From a checkpoint of a small transformer trained on Wikipedia.
Size: 12 layers, width 160, 5 heads of 32, MLP 640 squared ReLU, vocabulary 16384, 11.6M parameters.
Architecture: RMSNorm before each block, rotary positions, no biases in attention or MLP, untied embeddings, gated attention, value embeddings, a smear gate, skips across layers.
Training: a variant of Adam for these matrices, 255M tokens, 10532 steps.
Each number is 128 + 24 x the weight over its row's rms, rounded and kept within 0 to 255. Layers, rows and columns count from 0. Numbers have three digits each. The size before them is the row's rms in percent of the matrix's.

# layer 5 attention value, 160x160, rms 0.0722, rows 95-159, columns 64-95
107:153109151164153120120153117113123115097118120141102093110098121109118083110144118151159123114098
103:134122124124140156153099176121093110204126148143091159169080151081089130129156136122148114125143
109:152165112083126143119101110137131102154138152116160163119130131137117144123128128154147142113136
090:124196114144105090118113155142118136134119106123112095124143096149110140106134132104136101108114
099:112145106132135150116095157141123100124113147072142135145132137140150161143116117172130144110149
078:115136136118092108144157118142168112144121110120145117116153137116138119114104129140117112120148
102:149137133122113108108150149138114122122122125163107115111175110155117132117128120127135134121101
096:120107128059083172157131116129068113142135142093159109109176124123131138106094126177134089173139
103:174138125074103127120114139133089106120134125141113131104163084164117128144116098102121127139130
091:135116142137097150135165085136102083116137137111110126091161133168096127115119125138145070154135
104:154114155103095126128131135132107095167127106205138164120144140123139127112124125141171109123143
106:086140126158136129101148089121132130078145115095158080130141114195149133135104125118127114133126
087:160112110111139128107130165083104126150122145143137172140140134109137118102131133104142168107106
102:167121147118110122135090147081142145121117097107165147117167100158139109092129123136105143131139
077:195127139141133129133138134093068110138140135088073159118098093148095124110128110113144117147109
100:095123131084095172158134085130092146110120129152157113125164123108168114125123129125149091151141
103:144091133121167173119132188118074107141120123153108129155100134099143114131155127133151125139117
095:120144154080111135163163065133088091145121161131161131101149134132122133136115133135172088161155
108:148112156149139119147138077119140131097154131151088124115099138130120140130147148103072131151161
107:122087151138116111142159149126139148110109102102121094111157122135154117126136120139090122133136
097:116143108141147105072114153109162133113129124134137113158142118154134125103128117121097161075106
092:168109104144132150130102161104133166144117136095150143137096119131140126126153139137112153124103
103:145129127158119164123120180141096145188137135145094138145082161080110143127130127162165129118127
092:147110143149140120111132165130089158135126117111143125125120111186155118154126116141138140128114
083:173137132170168095088094194124120172114126118132127120149108118153135131130146118096109132108113
090:147096126201114098115099192112147147145110110113095174119107102141136112105132125124108155113103
102:118092095136135131112136091121139115089116141069157132128134117145111140153110116159105137139145
089:091089128123137166138133147166136143128124116143138104137129156100159139128128117168116122121126
082:137142129117129105120076110111147119091118101133102132142138089128080138072118134098094125137100
094:186116134136127088090123132099126129088134077143125115117130126161099141095122119108089137132140
105:092111131152138144152147101136121126123157152101122091116131118140123141134145134158142088155108
085:077143105139141124086100136141179155114139106181123107150141125130137128141114134090082164105111
092:074153099120099112119159129162130128141098141128087123133143159065131137143117138147134129129147
113:122117090121140174153130133098106180119133094164119091141126105135100157145143135138108140138148
108:100130145110180098142117154152103093115125088125141101107121147117100129140101082119109107106116
110:133098096128219130096100118134111139129115137123120123144105126170149155143144115173128141123120
105:150132109153145165092126102130142177159131112146071136133156114136129120142148133142180138135122
122:088103141173123112136110168134152111128141152120152110116130110129113116101162134182114109106149
097:118121146101079127125132134139117112157167149117105128116135140166107131100108121114125132093155
091:130139094139155113096147135122137134108106120143144112113147155141143122116110128117135135178126
111:126142148111145066146113125122124099127124128112197099168064163152163104113129155172102130122131
103:128142121140129195134097180160113117136129135139130174151129131120085140111158115136144127131141
107:079158106171117135140114147128151112142130156119097162142150156150139096132124094117106108145140
101:123146112149177074095098110131119089129089149109166098114124159178118112179149147137055116160137
117:093127159090150128158159114154147107130159124134069154118125127117078142100131109111141054125150
092:120147139137078127132124127131105141168139157117108144106120140170129106149115120099096121126162
104:126127113111156135121113121140117152148134119160158083149103141149137116115118109172139144099098
109:141164138117131162118111131152131141152133115144096128138167147084102170118151140117157137102137
102:139171115098121097156156114130142136119114112163109103108151116125080132098120147076161111150146
099:126104116165130147139120151118120154088113168115125120116138122185103110105163133102099104144157
101:096100159109123150128145099133116156113126159140125127134104138176115120170133101074118142128129
106:140143116142146107114109095129127135130105176111161112144155142114150145157129127153093141152119
113:142164137091119098157099099120104132138140118125123119150129147140157153121139140078128078140159
113:147167107114052146114118166116161133169107179128140106139141153158132103095092141090157140149167
107:131082164125105116132125133115074099133161106075159138106103105098112112157148147155081168113121
093:145130114132083140098117111101128097140121118086173143106129130142125105186075118126117150152127
122:135147149127112110109104135113165102139133132126075134147115140137114127087108102125093095145098
115:131117121173126107128119166105146101127111113075150109126120128116189102162126143138135121150128
103:123107150127101139124178104106118165142144132170093103138163103116129139168136134101180161117141
105:160121107159150102085119135134143147130089159093146102120125113129120100143120130186089178139088
105:127116135123155096159131139137120092112155099098170103129082141111128119127131141153096134112126
084:113104118126112149152147125183106158131138130137152105148117096110107126134158104177136162120099
108:126108141135121125135160107138151108125160116131144138101127135155190126117117122173117143132117
100:114173108125081157135117154149095148175142137148120097134132132154102124138136125093158100127146
090:171103137108134176134106117148164124092094126152125130120133126149113126151126133147127126171135
# layer 5 attention output (transposed), 160x160, rms 0.102, rows 95-159, columns 64-95
113:130091142101100160137153157143110113120127156120106102105123157115100119125103115131131138107112
100:107135157157114107107173107177163128100090124139172107132096134148150107117074113134151116139123
105:140129182137113140141119132114168155088124102121105123125118142128104144150127147102111077097129
094:115090100131129133134124141115103090122152144158144127096134134123144124114144103141174138104155
096:147158133148141101109130091087128154118132123158114136128102170150106149090119090084157130146125
079:158081164143137160149119156138134205096168111130119128124124099169128129144200147137153100147112
095:108139116115130138120131146076102090162141123121113124130144150116121114109156110136097145128133
093:144148130147115112102076085133123140095113121097089109136095140133129093156150135129093139135093
104:114107145140147124107090112070127137120120156111087100178141185092124120127120138143114145140138
093:116109128086145138126095128153091140108124130134074117140111123075127124119169162139076180134107
107:098115114140110159111156140092120100139098130127126130142119114095091120088106084126100161153103
104:129150115112158090152124094136097135132174156102124149133135156127116152133154162114108165145180
087:167147157148156118109113147094175123120131113156178104118149157148130133131096121131166078112134
103:139122081153101165127159099129107082156129115125135134090093142133140140093139123141199154092135
077:082115128117156123122115122186172132129136133110114118140105180086147148116136148158150150117127
097:130135135140144127087155092164113166141155143095128116174114135178105117132139154116110148169095
100:120174147180145097098143124110163121129109146138161115164128163148156115129096111152097133157127
096:115102110101127160126120123137119140123146111107119128137114095118107129111154152134088140131101
106:111111111107077150132093139138116142124091125109101130144121099077123134170129146098124124112098
105:126155097111126146111144106164096113153150148122098122141099128115138110108175120149142178144091
102:142150135155139096104153121102113110163137136147146132110154170158128136115116102110182124147174
086:072181101099121106132172074205141083146101111132111151148109169110122130108095121126129165118152
098:106134177143137119118169128185174172112103118110140124136113126157130127124118118148105120154066
088:087162114134138117122160121150159096171141128122139145154130165102132136077112107159073166131174
081:091152123133139120151186115145158116170157120143139132148125161122140135115111115126172120116154
091:126122147129134158130161143127151105142121127137119135122127139124151134097138116157142150115122
101:120179120118129079126090103129112079154108114130097147117126148123119104129142146093097146111128
091:150120161176101116128094159071162147131102134130160148134164101174137117141113086113106075126127
086:116146124101145146093154116183097120143150146133064095123092144094128128153144156157153169158113
094:114155137117097136108127117084115074154109135150081118116138153050126132112153137111127159095131
106:118125129134128124147098134151108147099111162106106132151137103152144113154158130119095152119142
088:197126127138111110125119141091131163148138126119169107133149121151117119167099116124190100159100
090:190086171127148115143084155077161178088143131139187119111152109178125104154111143114145082141106
114:165126143120113118142160124080106137132118109095133108142144134109146155147136150137081150151134
108:127113153130152083155120132110142136107144118132140130113089103156125087141145120099110099102116
113:172126106119177110110106163153130145126119145118144128150121153146149132150163150151100120120120
099:165136151128119149111118116135117130144111171143142150131163154082151161133109152139168136155148
118:103095118164100153132142187144122129130182131101116142085118092136128117084168091181136149108136
093:069149144160105142107171129118140102132164153123126114121130100120116119077112101162139106107133
091:168154119123165158115125134115110139140140163123134131158130170138136142135163198144134142121155
106:110121082144124122124116147145131118135147114089129132186119108158133105142135122178127116118124
101:151078101121141178131114125134122131127161147130139150088130115202135123127133119095125161101123
106:119110128107155172144137108089138113130151149148117159126132130140144135106106061140125128128151
103:119131126141144131161117134104092101139154132118151117160118130140108108135124109147124105117109
109:079123140142129085150121173119156144086123102144110131105106081118106107115120088121138090177116
091:088154149165111144129151100097136084153119151150130145146149127109115130121088089133146083123139
104:154122139133140142131118146140149152156151130108144150165102121132140116159134182156131137101128
108:138139124126108099110095115139129138095150117123129084104158111164129126118082138083126140139136
098:137147128108144112128148110119073127124113143163132096139149125097075157092100105111168102150112
097:128113130145164139132135151091127116110106138126117124107146125131106125136186103129071123146145
100:104167154157129124150146124105147092114104123121149137154113134113108124127126139165120081121121
102:170099111104142112158108089139112161122135126131157111143155129137140107151074130100082162143130
107:107128100114146099150086095141110107134116118160126129173165114141131130122113083093104110159136
107:125122124119113165107162111117165100131133127144125147099153139153107129102127115134141140115178
106:074164108183075127130127149169118116145131125099151108128131122113130099141129121148142118094081
093:118151157151123127116139076145139119121096157142139113116131160112116155158104144145141128132113
118:130088146122132144142084164079204135115149096149104153169098138146127120128128134114111136143146
114:133150132123130132137123143135152129128142085122081152114108124165149125129136099128148148147138
101:113151156114113119107143108133121140133113119102099154140176130094126150141093148105162144129165
106:173122122155134135097133140135133145162120156116142108121114164099123128139153151178120173098110
104:114109089136096122132114174145113127117141122084129109150102117128131125141149127158125117111111
085:153104120120091114145122118176106169159124145121122117100120115124137139138143121110129157113107
110:116136133116117127134116139115132145123141168102106131147111120143151113130158159111111131093180
097:104150171125109150131154082140097097136145143139143120114163113128106129089090097134153127126118
092:169084136114134148148108103125122156131112126153094133111112143168145097159133146123115138125150
# layer 5 attention query, 160x160, rms 0.0726, rows 96-159, columns 64-95
094:150108128121148120115116158129061117148128161129103103131154098150126123114126112129122106120127
109:123137136102146121126122139113156162119097119191167110116145145135131142072151134142152161087116
094:135111140120118136155143123136132145147102104134199112105108134110168143084162146149151188112102
100:156138136161121141105136150145168163112139115114129067131133136170123156144154123131112131104121
092:129087140175114146124132157091081137136129075091099106126109114171167152093160106112120166083121
117:137115119141111109094124136122113121136141146129141108143184085187138112151078076152129153127148
088:130138100134132140107116115128134102145079173161127136134191136137113104156103146157138147136173
101:085155117112151112129171108146191080099121154146153150127111136081109125157106174132159119183136
097:083138121079091134149147145116093101122167098127134098115079102135145145108167126176106136138110
085:117129151114110156132110156125103155185147159110107100113120144138126129113118100149145109066134
096:097152094123173087100154071155145125113137131142108120101076134101107147121146096121114106131107
116:135116107130120143127141126099098129131178101134113098103096143127126151090153099173120111078084
099:150102147131144140150149121156095128172119135126154188116163139086172142129119129114147133180179
097:164067153131109174133116168122164135126147104160159143167148085151138146146126098137107121181111
096:134117133134111158177128153108161106142138125121138162115157119093164132105117168180165100123119
094:117138106162147096130100124133182124084103119103091078121068095158127124119109140105126119080110
092:155139089104108108110147126122093131165120152100149146133146133129136131157176082125120140184157
097:132144080115100140143132115098114146170130134087158157154167127114130133098200099140091140143164
098:130136097065135143139154150151056137158134133075124126157145131106128147161158129145133126188146
105:182130102108150141128150135131099120128160129156183074132127141159125128126155114173095128147110
094:072143120111196131156135131160090163116127162105093107109086138091102134163088153133150106148138
111:073176114116114147106158098101132112113099141097110158131182135101097103104124163105179117115170
088:130167108059179164139163108175099128118148154134138089108133158123150150140129150170141106187120
099:187107165142123126110093066120119111142187126160162080130165120133081142148106122083089106144106
097:099161105123115152150158101133153130137155122138103158099168162117163124103148151163161098170115
102:109120110148128118191114166111106147136120116136100137131138117117144117085190145204088175090135
096:142125095102130109120129122092127076125176103144148126089130109148080100116134102149114147116113
095:128131137157106113121101108107099096147150120139116120103134109134077137147127142098135047164120
087:147098151126105168146112151090161141109117153119147120138163124132164121097118192134121136116137
103:155178112159117078084099091114152135105117097175127111126120086158078129150151107069084127114117
097:152081145150086150172127116144108120138117111160142133131122102141175140137151103141113087181138
097:162130148113077157173150120134102142109161165137167142103164127096189140112156157160111105179121
109:148116160126115151145153125139141196134137149140094134107152114122094133137128134112151154098134
122:158153113118147126125105183102112121161130141124096136147111158142142145159158090081107102137125
118:146097151134100143114156099098143200142140125157094105093132116091098126131122137119130169112133
100:163135096113141123100103154126114133155117158117125122127138156156116188139138100101111117108120
092:171125100112122144110121131099126128135115149118116060145133129168130164156103117092131106110146
090:155137139109100128151074160170142101135125121091146142150114122167174138165117127134143107138142
078:090129106155152133120151111111134142152117123124086099121112109107076138097139135118128128129137
090:143116111123106125161103127099117082128139143116094108127090154153125179155138114120132108119160
080:129119120153159148119130124113100126112113158116138120105104148122097119150104159104144128113122
103:157105104154139122110117146127149128114154134150080129126085093167069154104103132121138158086127
069:175144134106090136121115143133169169139128162137104125118124107169128105116106136141153170121120
087:085140157136121123129086156159144117131088146129129178149097109109169076104170130172155176136131
159:132163082140137116096137149088105130140155120148132094101098153139126165128128093114117089125107
068:128122123124152142112135137113146105118121146141089160151106126148160138102168099140110141161098
095:157129097093130118089161097080130151114151100154143129124154098077157132113092149127127164142108
094:077101144092118155171182148163068120122129126169115145142141152130127138118119138108118115142143
094:116137131133135156112102113125100093153077148133149131147126093120109110113121119125166128132144
096:114098106105104130112153124112138146097151130149157116123137133107136137109093140122108124157102
090:127154141091162096135134152137163151140094139108072160153075120094131119115136137124130129102131
096:137155124126126124150062161117125117134112107149158127157125125116152146148118145149126112162080
094:102157148096122103145145150122107110134148103123102142130107142172140154087160136164122133126130
096:148106123112144107126110115119098105135118144110124119150143110118148133133170114137106169108117
097:140111113141121122144125106163142094155089161121138154137109131095112124157116104125138131164171
093:101152139152144126118106097104120104171132111097151136148162136133117141124155159124145116045119
099:139100159127101132151129116160110149140124089126091154115145115146081108094181125125145131112157
092:146114105109141116140110132139129111130155141152096127151119090106086155064145112121068128144176
085:165117137164137107127108118120128130123069156094150129151127136088146140138125144153131169098151
093:189139137108121107112078069130133138132099127110107144106141140114114105088119158164108154101164
090:130098078172132150146170137110132120128120127143117120161153088123123138129128117141114160162146
089:107154124113172146107096094127135138120110162127147109121109146111144152081080151118137127150136
089:138138120124129130120133128152162121117104118125121125111119128119085095072128151143125165081142
101:097101133109120168131135077122105099117124143152141171134149126124109104124114115163129169103168
# layer 5 attention key, 160x160, rms 0.0741, rows 96-159, columns 64-95
087:140087165139148086141097128154078131164134159143098119147148103114160096122130127134125106146132
105:093104139125075108136133099143126106171106136134122133123119130143164158148097124128143122170124
096:070109129123179138144122146123134151146116154095096179128083127119145122108095135158143115123135
090:130103115093135137103110100141127101163131109142107139146112125072177126101066125169113129179124
100:117139137123139162142133061132148104167111148146120152087136147086091132131135141108137167085164
102:087109117160137129141155160091145146111147095122131114099102158139150128118151161112123134116124
107:164134143089123111132110149137101115116115092114126101116122108161134148129088099135089099182113
083:129122104089112178135072136165164117141106144135107177139147082125120109142082139116141125132152
098:149116102175119100118156086074161097106140171111115123135113141094109136122174134135135159156094
088:140118134142139086118135145107108080136171125149157137162168178172158189112146109125107091097099
104:090154116109150107146160083092129107142144130121145118115120142116098132089122128101130104125116
111:132110127143168102105142120099118132148164104138142125124139162140132166099156100119108109083110
090:132144111106106156137142144149142145106094124100145129132112122136140083108085123137158161132127
106:129128137134112128134158167057102099122124132110109123083106155137154129125186122114093123148109
093:110118110104076136126143149154151106091106145098136128091149152107122108156134152132172147143132
089:092124118074126125153134120096156122097085089095127118132135102097116110128124147153120111159132
081:190117118162115141134119099146094132165172149148110136158126121137143144132158083095123140108142
101:111117131126127158122150113144110133099155170117124105146134127113136172149167096107104127139137
091:146116116154131117154145160149058117146131169126095105162130166132178155185164087124136132116113
098:163121169123180149120075156159115132140176136122142092148141136170127122188139115136106121107137
089:133149100158132119140150135170150159146109135140127134144090136121123115170118136131155147141134
110:076135148105111134127180084154121108150144165134128130133145107087113129104092131118185110144142
083:174125179147168129095115135141139118149157189149129111134132154151169141176103092124163141127125
097:135114144134191142142077123120123180157132134149117133129116127152103130100131123125147104149105
100:121119122140096138111165148163134140112164155147166120100093105128113115117091125123210132128135
098:123124084119083141131128139144120127076155120126165088140135136115119117126127131148124129122126
099:161109123124172099104103123109157142124143153120166154142123103115091128151109126152140144117148
093:139140147150106175144135062133109114168114134137124166129111120105107141073140132102133110150114
091:097149139115122137125119175101118152110102122104122100112121149159119107139143151125130138108134
106:166128142130150098118106072107154144140140132147126122138150114109093135103132117148125100144124
095:148111135137102162131125101100096104140106119134121126132123154129179118135149095149094113149093
099:133105159126116171124133130129116156114150139144139097119118109153103149077093119108153177096116
118:145105117125131125151115119166139130104110126094152163196142130110147106135126168147159146114127
095:137098151151132144123174097119116145157176146191129089082186123113108130131137114166107145087098
104:125090141145111148150138134142148137134130117121138148193117131130147105137143140150140128129112
102:108118185152145144109163120110131158158179127183119136070154139119111140098135107129088128134101
101:137119140132142149105139124083107143164162113166126115087146144105131158100150090125093137115112
084:161185086135159098097102157104115115127093134143138089098107144156121125140145164115147125144137
113:151121149131143118091164137113093149159172128143126105097137168095136152109144071144101130089093
075:141115114124151119085139106092116167155139103160118140121117152136148155107155090106115135114096
093:157073164108117130119152105112120143184139108139165107109139195114145136120122115107133142127126
085:139117092116107150093068135095095116160089149137132141147150125122165154131111088128150128107148
137:136136129129117144151093132165155134095101132108112138135132072146114093159100170122131131150144
068:109170132116140130173116113158120080111124160125112113134135087144110103148096184133104105112130
053:168077128124117130100126131130116165137122118134099133191120140128160127147138113122148115160099
260:124133146133116140163104148171148125100087136112142158157122079137135085144107185140160145145148
094:141156138124112136147112096146153120159095118156146137109098103137134155160117141125147163083154
090:161121137183127145130096099135139125119117136114149121169127146082106107124085131148118135123125
088:175133104141172127138130159145100109077124111116087113088131100160111173104143169106157111124119
087:127089125118128146104140121084120117146104108153115155134079110145149123135114145150099164101162
089:081134104126114161134132106135098138158194152144161087127187143112117141138115122137132133102137
095:079099091116162123106170128064107110105128094110099174139141090150118140140146137119113125097129
094:099108118100123095120123136137150135123139122112151126176115130096108120101114095158139124101127
091:108126101176098169164145122104131140100148142110149134132119098101113188102112165125127130124123
086:106166104103157097128144146100097134104138097101120108131174116137099123176145143131124111090107
094:101145101112117100115122113129121044134101124122144142107082121138126125099114080131123106126142
093:133146118116174152117108126143138145111127110133134087126110160118120158127110108116122105181124
092:123135105138160155154146140122103138126176128156129102135133128142156131166101119141088144111145
080:107148098162136154126153146089103124145140121160113113071138079155142127123139140116156117083123
091:090108149157153163115097183112127102153081115133098116108116117139150140137097114102103107117126
089:141120132139123138179169147096130153084145116114171161093104083150139117153141133131085122083131
083:138083139149149115129151160096066094158158152093131149132139110138081104143173116114129123083147
088:133133125101133161118129142115109067125126120148103140089162108140150141123104090112137088122162
091:147166166128140128146134120104145106080129112165113116108151129142120110142104124124099096132120
# layer 5 MLP up, 640x160, rms 0.067, rows 0-76, columns 64-95
103:119078103145121104132140131103093154130173097161119135116121137153148175124150154129105114092099
114:154118095125120125136102127140150151114128085114138160115117128094126164129149112082119142100120
099:157140155154098107122146076111152105148117155104133120144133156103109131113171097109073146125132
110:102111092165118158083174129117080094151150123117157104117143121107110142131081113153114110103113
098:179149128097151121128116144137117216123154160147120114078119120118127140130111108121129185113128
109:154116129094145081121125127111132139129151112123086063106131137136143148122117125145141089147124
108:198124113120171121123159136142162173084137133157123126147098180116161131115125116137129144137106
095:097138125138091103136111116126124151148138130141130138100122157127122127073116122126142106131118
098:124111111112140125148128154070125139158115077140115155118157137104146135188163117102090112079114
045:163127115159152131116145120087123132153141123150128110092126157125097164106091096117089104122088
096:108114108121100143132121102098096116156128129153116144152076117120167159086097131148121133138147
104:152101085127140122108158118118093136104181153134116112101144137098180109123127130130103108100107
112:152128104118118142099144134097136116121163131108095116111166097140137143116117121107098092145082
098:109181113124156111157151109135129144105106084115106112134099139132125140130133147086088155089072
100:171138113143129062055160161112126177153159122098131045126114124093151134127154126129098114104128
107:161151126102131136134144057151145128129119125142103143116158177124107141150093146141146154138150
090:111149110125131066133145129122135134156134139159155125098142128110133124105108107120138106106153
100:101165128184126124152125116123127114151104120159126124116103120106101174068141118106137148156122
093:114097138126121168102162142115125123105118132085145155082097169135150138141109134165156110088142
105:133101103148149110108108148100095192134156142100174177102135102120106173133144094113111138083125
112:159128129111118126110136099102159138178149109139153125130135145146133111096097146148144096134130
089:131113113156102107066165165126149127140147104074154124120118132132106130107154144169117132106126
085:131167109134124133125178114144098131150104154111123111146121158142142146118141101162123143085123
095:121108125129147131132115133134140166119149166119130129090089111168109166077137067161106100063156
088:123134108085108128131161122136125103137151138159151129095124101135145102139099085085104081130090
098:115145101134124150134151089102115141121108133131092064134113134141178154141135124117076155151159
087:054178104123130094138149104120132094142200156094090147155123130085130146176125100142141131101107
094:134173151138137125135132097132136069145157080167101146074122128145140138135116126106163085141135
099:109109074161127170143149108138120160167114070076086129126164128093117148131124124113122139098169
114:103137115130126133133137094046095102094111103140120143111149130110148108092114130125125136078099
099:111142110111148136109097148157116134098153108153109130115119173120162132161127138119095121127129
111:090122129110152108086135110103132097142175118165157114142102122132124178073136119117124147110107
098:178106151127130100115189103130140108175126157155115134091103122135102168095147100099165118118132
103:083120130138194126113127145139097122153129166120138125105158177142137153156124142126169146093134
102:144149108118125127133149098123141159163109143162116125113129156174107148128151127141143075139115
100:090139135103146079140095125121135130121135127139124129131127124027153159093130090152150124126126
105:145136082108134151100158121094058140160135109110130129145134131175139142120134109106145112169141
087:171094126128127130111101147090154107113142159131137121147126133156166128135144115113137103127155
099:114116124107106130114149082133124138180130112173135107079128111141130145117119144123125148166121
093:147098114141110126114136102086134161154140076089114131126084123127119124135121140122150100126119
095:131154109171178166145135148107102149098120120127126128110106122121085142119049114172134120125119
098:124095142114140143110152173151085154144148119144116088055063130121112124138077115153106149118098
109:125121101144125084119089122122127167121121068112153139143100179161173116123116123144162113156127
102:084110126150100129133151110109135102144131129160135142083125131125136135112122122151155149101123
103:110170133127160091174147118143149144146120094137154142132144155124127122089115111110117127145110
097:177164059113141112116148138089141160155093124144113090108150151140124151090097088139134135136123
101:150172103123112126113176149111103112164121086150139173094150125147138141099131109120129105166122
104:164082119125102116089180101138126111174129113154115112127072121154131128149143099140118105140104
100:158178122141127074160126091124098090119143124143083138115155140150133192147139101117102108152138
098:127155100094112123097124160143107138142110138135150085103110137105115186131141099139146088085092
087:093153101108135106162142111106152117151143158120095150148101147087122168165111125104116110100101
101:133137114126161119131118128117147141170158090145111120122111146150109103156100091096129117182117
106:122120079114138147158140145099088134123122119107138151144124154140138142166159104113114140164135
096:082159136163118165095123137098106102151148093107151154127133137133129157152091128124127106112119
100:116101118111126117144125133150115136128162156109110147051147113140098134137125109130132118088076
097:141144116119132116154130188116163136144139071142074140156093112137150142128092111097125074158108
088:171128109150150120101160155099167160098133155083090133147110116130147114174179146104118125121116
097:167101105142154122178112117117101111150124128112146133142077133120090172139085132117155128124066
091:104131117158122100107112130110118149100174115165130101122084112131106108132143117110112155148131
107:093131099086095142104190087137112149140120169100133131126134123100139181146146094136103134173141
110:128133090159094135143162134125111148098161087117144133114111145104119141120135119100096131166101
094:121167089133135107101124158142129156107141136138133096113170145122112118143146127095114101123106
103:174159105123105105151123132140117127139130132099106137121134158115074167146131127109093108145135
103:167111097141103164104131125091108156080146113120154148136106119114105112141129136129115111151122
099:100138085119166159160124116128113164148154129138128127121101161109149137143132127168140154148118
095:104110099132125147107139145165097102132196080114118124099104144114134143160141128133130136079157
099:108096127144144158118149134130090154132145131157149115132151180102104153152148134084133125088135
113:102171100153122138131127122133111158152140119140090060104079128146148171136155126134095128124121
108:136130089087148116124112138139081158157135118140141130139126139116164139081196119142139121135144
095:085152137137131118105147148123115136150135141149081082103155120103098141098137082127134145098107
102:113160114075105135146126139135108116094145122106070134117113115128110125123146088137124138105134
118:118156093135124107123155164112147131127163128121093129091107133099132128129144143117105117100091
098:155157106163159096072118147141115082128133123139155105102149119124140131152128110074132144117080
095:141106116152092147097127144099105126124144129168104082142121108087185104159112123114085077146115
095:140124092168167146128133138095109114129153143097057129110133152146156098088143128156150100118099
094:105161072138170114134108149130076129140107173124106092139111120112165118114158113137126145118122
099:132178099099120139102099070105084115139121111122159138109108127155128122115086126097130135121095
# layer 5 MLP down (transposed), 640x160, rms 0.0776, rows 0-75, columns 64-95
101:143088162133143139104180120177119128102122175117119129095134109099138158115140112046134105146141
119:132123134108113106176130136118127200143124120146135127149125120097125061158089145121159112093164
095:152112139163129141114097156120138142149131121119141104142151140146124112116167147099133139114122
111:113154170117140173106142153121101163127109130124130146108102072113137150099100145109087151105139
096:140147115092101152149142131155115117136137100142087124075112119099162126120118101115135119158085
110:121150118187132118110113133143160158115094167171172178138144166138131097122122142140112148112120
108:135130118153124180153122132130067130113155162135136132121131102179101134104137115114100118115138
096:140150137087140172157182114133112141105119157138116105119113129105137153133132155138157119157114
098:178098162109109098131140142159120116134141146125149092065111130117131147133147098073132128121161
032:124079138182081134124163137092064106150118107146096120114201095131104102133120125131130131104109
102:099137171154138116125137160103100090110133148112118143097097135128116123149112145103160136172114
092:134134134137118136136116117126133128085132174136100140079148143131114134149136123114136155122131
112:120117095120143094150096081136120113080129123125133147216122126104161165096140132095092111123135
101:142098139142097127143116128123127111110111148091160143160155083155146127070119093137122095113092
098:131106113081113139132115172140129099106072172112131151126068083138106115154155132118142154141138
104:157094124111108108165124131100102134135138150119102135169130151122116102119121135166120136163165
094:125140106133120118151112137162187133136137152145165118100152109134174155117082165143138124143112
102:137118154140135156115124114087160157153163091125117121135117069156102105153117125140135100135118
093:139119096137160091119102157116154169125104116147131154136121122127113138092162139142101118149117
109:127084147123155129135133123119129115113121126107124148111122138097143131137133111141102087139152
122:130128131131118099076099135125167158137105129165112175109087121127128132117130171137161161133137
091:136148090069120143159100073121107131128143118165142121129118096136140139143101125076120115140121
093:129111124114148141110150150093133072111137139157158165122118151098111148110131126131159141156131
096:118132138161142109134089152100134115113144126156159181188139163136116173108100107101120097137148
091:156187097121107144095137149153128134135143174135136096068130123129104151170071156139150105131137
103:134138123128138207115092142147145141107085172156147114139102149121156127131099145114114133153099
089:126098125114128130151096118133162111109100130114122152117085130135108150189105139145105142119109
093:151199197135100152124112099160128120120119111128134113048176091140150111118154144138116127158141
101:150145146097167143119135145155122071112113125099104088104153114110122137152075133148174140115114
117:119124162124089131180141114122102084082154091129111095142164137116136104100176154112134140135126
095:165114122152149129122126149098164109116152152139157125205162146143155092113123085124117121176100
102:144104118137124160127126122154148149155101104113121108141132124079095121121162146122150118103118
097:147136129157070135126103122160110143113139155105178134104109123074146119150129099126088147136107
096:149148135113137171142113131148121137102114106109153110077161126136169142099107156110125120120100
095:157114081135137110100106115118183143115114094163139152187145101130141156144154102145111099133120
099:093133127100121124068120132152139114121096119130105178122098114109098133124169120144111115176145
107:119115142101111085108174146142157118146114119092146095073138125137174155127145131128126131097106
090:121161115151142126125104142144120152115106132143115114138137123151073137157157149125086121144119
098:142117108159141110130095149160125140123138150123133108178095170083125146111155170110110147156109
095:147121108144103128115134135137153073169124143122082115188131151081144125129170096137103092133172
091:174108082106067117101169124149141159146129131116125127081157123098136131131158143121150154159167
101:131102181126113096161165115129130147134152155145127138073131139117170125132105124129112142141171
103:140094123119123116098167118132119157096172169141115129193151092135133087125090181101140180138128
102:089159114113141142116112166133178146122109144129122150124140091125129121149110108112148136123147
101:124115114131110153100080129159153121083171124153125136140147108140149118121109101124123155139134
097:106113094151123143159050129116102137155172105124161158148146121153163114146150118107120082187072
101:162150140120132137181133142173126117091108141123165079142116119149099125129124169161144157105109
104:123118048142123101101091146126142129149099134110130120198137171108161114094095159135130162104146
103:160153100148138101136168134141107146103126117098145146138111097107122150107115110169091166132109
099:069112140147149141160084116134123108113156124142101111138148136135151116137116158089111146130140
088:144133163129157132117155147127128159120101118094131135153074105094122156137145115134124146125111
097:142111173116100158125144127123156130134165103118168132099131104088135115157158115148142132126086
100:131135097169132173109105127116161200122095138100152104160146104109127107104137141139139127136136
095:085134152181133085128141081138095125109127121131108131186111120163099111139140154149151115109140
101:131115119152117078159145131101122139160109127121164101142160084151164128145118129171109130119124
096:125119146114177138130137110089094124120133139163125147188171144066118140110101115122114088159135
088:131074112119137127147074099145111140125132103143149105144114128121109124118115142115105137127097
101:134140103121126165141144164101144100106126100133125119109139138121164140134128114086117118123115
092:103156137083120122134139141127106092149141140114096114122109148098142145155117100140160151099122
108:132153110122133114153133163133195105159115096113140143114150111138109116126089148163144152119121
106:059138113110132131128089124084186153121140106140151124124086169117120150126133164105119137124101
089:154128152102146103151134170105133116129154106135134128156083118130124151125100100146125126155112
099:134130145147167116113062105105125104120144165145149132192123134094106116109099103100157113108100
099:157134134116120162112109155125106169109142102073176104157113077147099097105087142123108097178085
101:166085165089128144111129162155141082057135114116146105193151110123135146163144150124134156121089
096:147070104104138117086120112083148140096116126128139154118140129139152105095076131098111131168128
103:138098146172095171141131137162133136137112110118147144146129145135139117130098171150131185131077
106:144102086139138137145082141119169118145129092108099122136156116139133093145120146118137143152162
115:160141150124151165172151136148111144106150157157160097105191072158107114145111136169095171122130
092:153149129097103130126079159139120098096114133093158142128133161135140155151121173126110143141098
101:148057099119143170145147149134120140087156105135136124168129151143151157103131175177137148145131
110:096102117120131128127154100116093179113150087090161074079166126120130131149136098145125158124175
096:096114110160156108162162126116083110090127125132110094090084141120093139085101124195138108126144
096:163130145106113144123109120127100136136116096124164114060109136128187110092143138134125102088153
100:139126084105123143131098125117145134103109163131154098129117164096123134132095119085156148118167
095:153078184133115130085139119095117074154107119127096148100115105129100141167109123148125127130143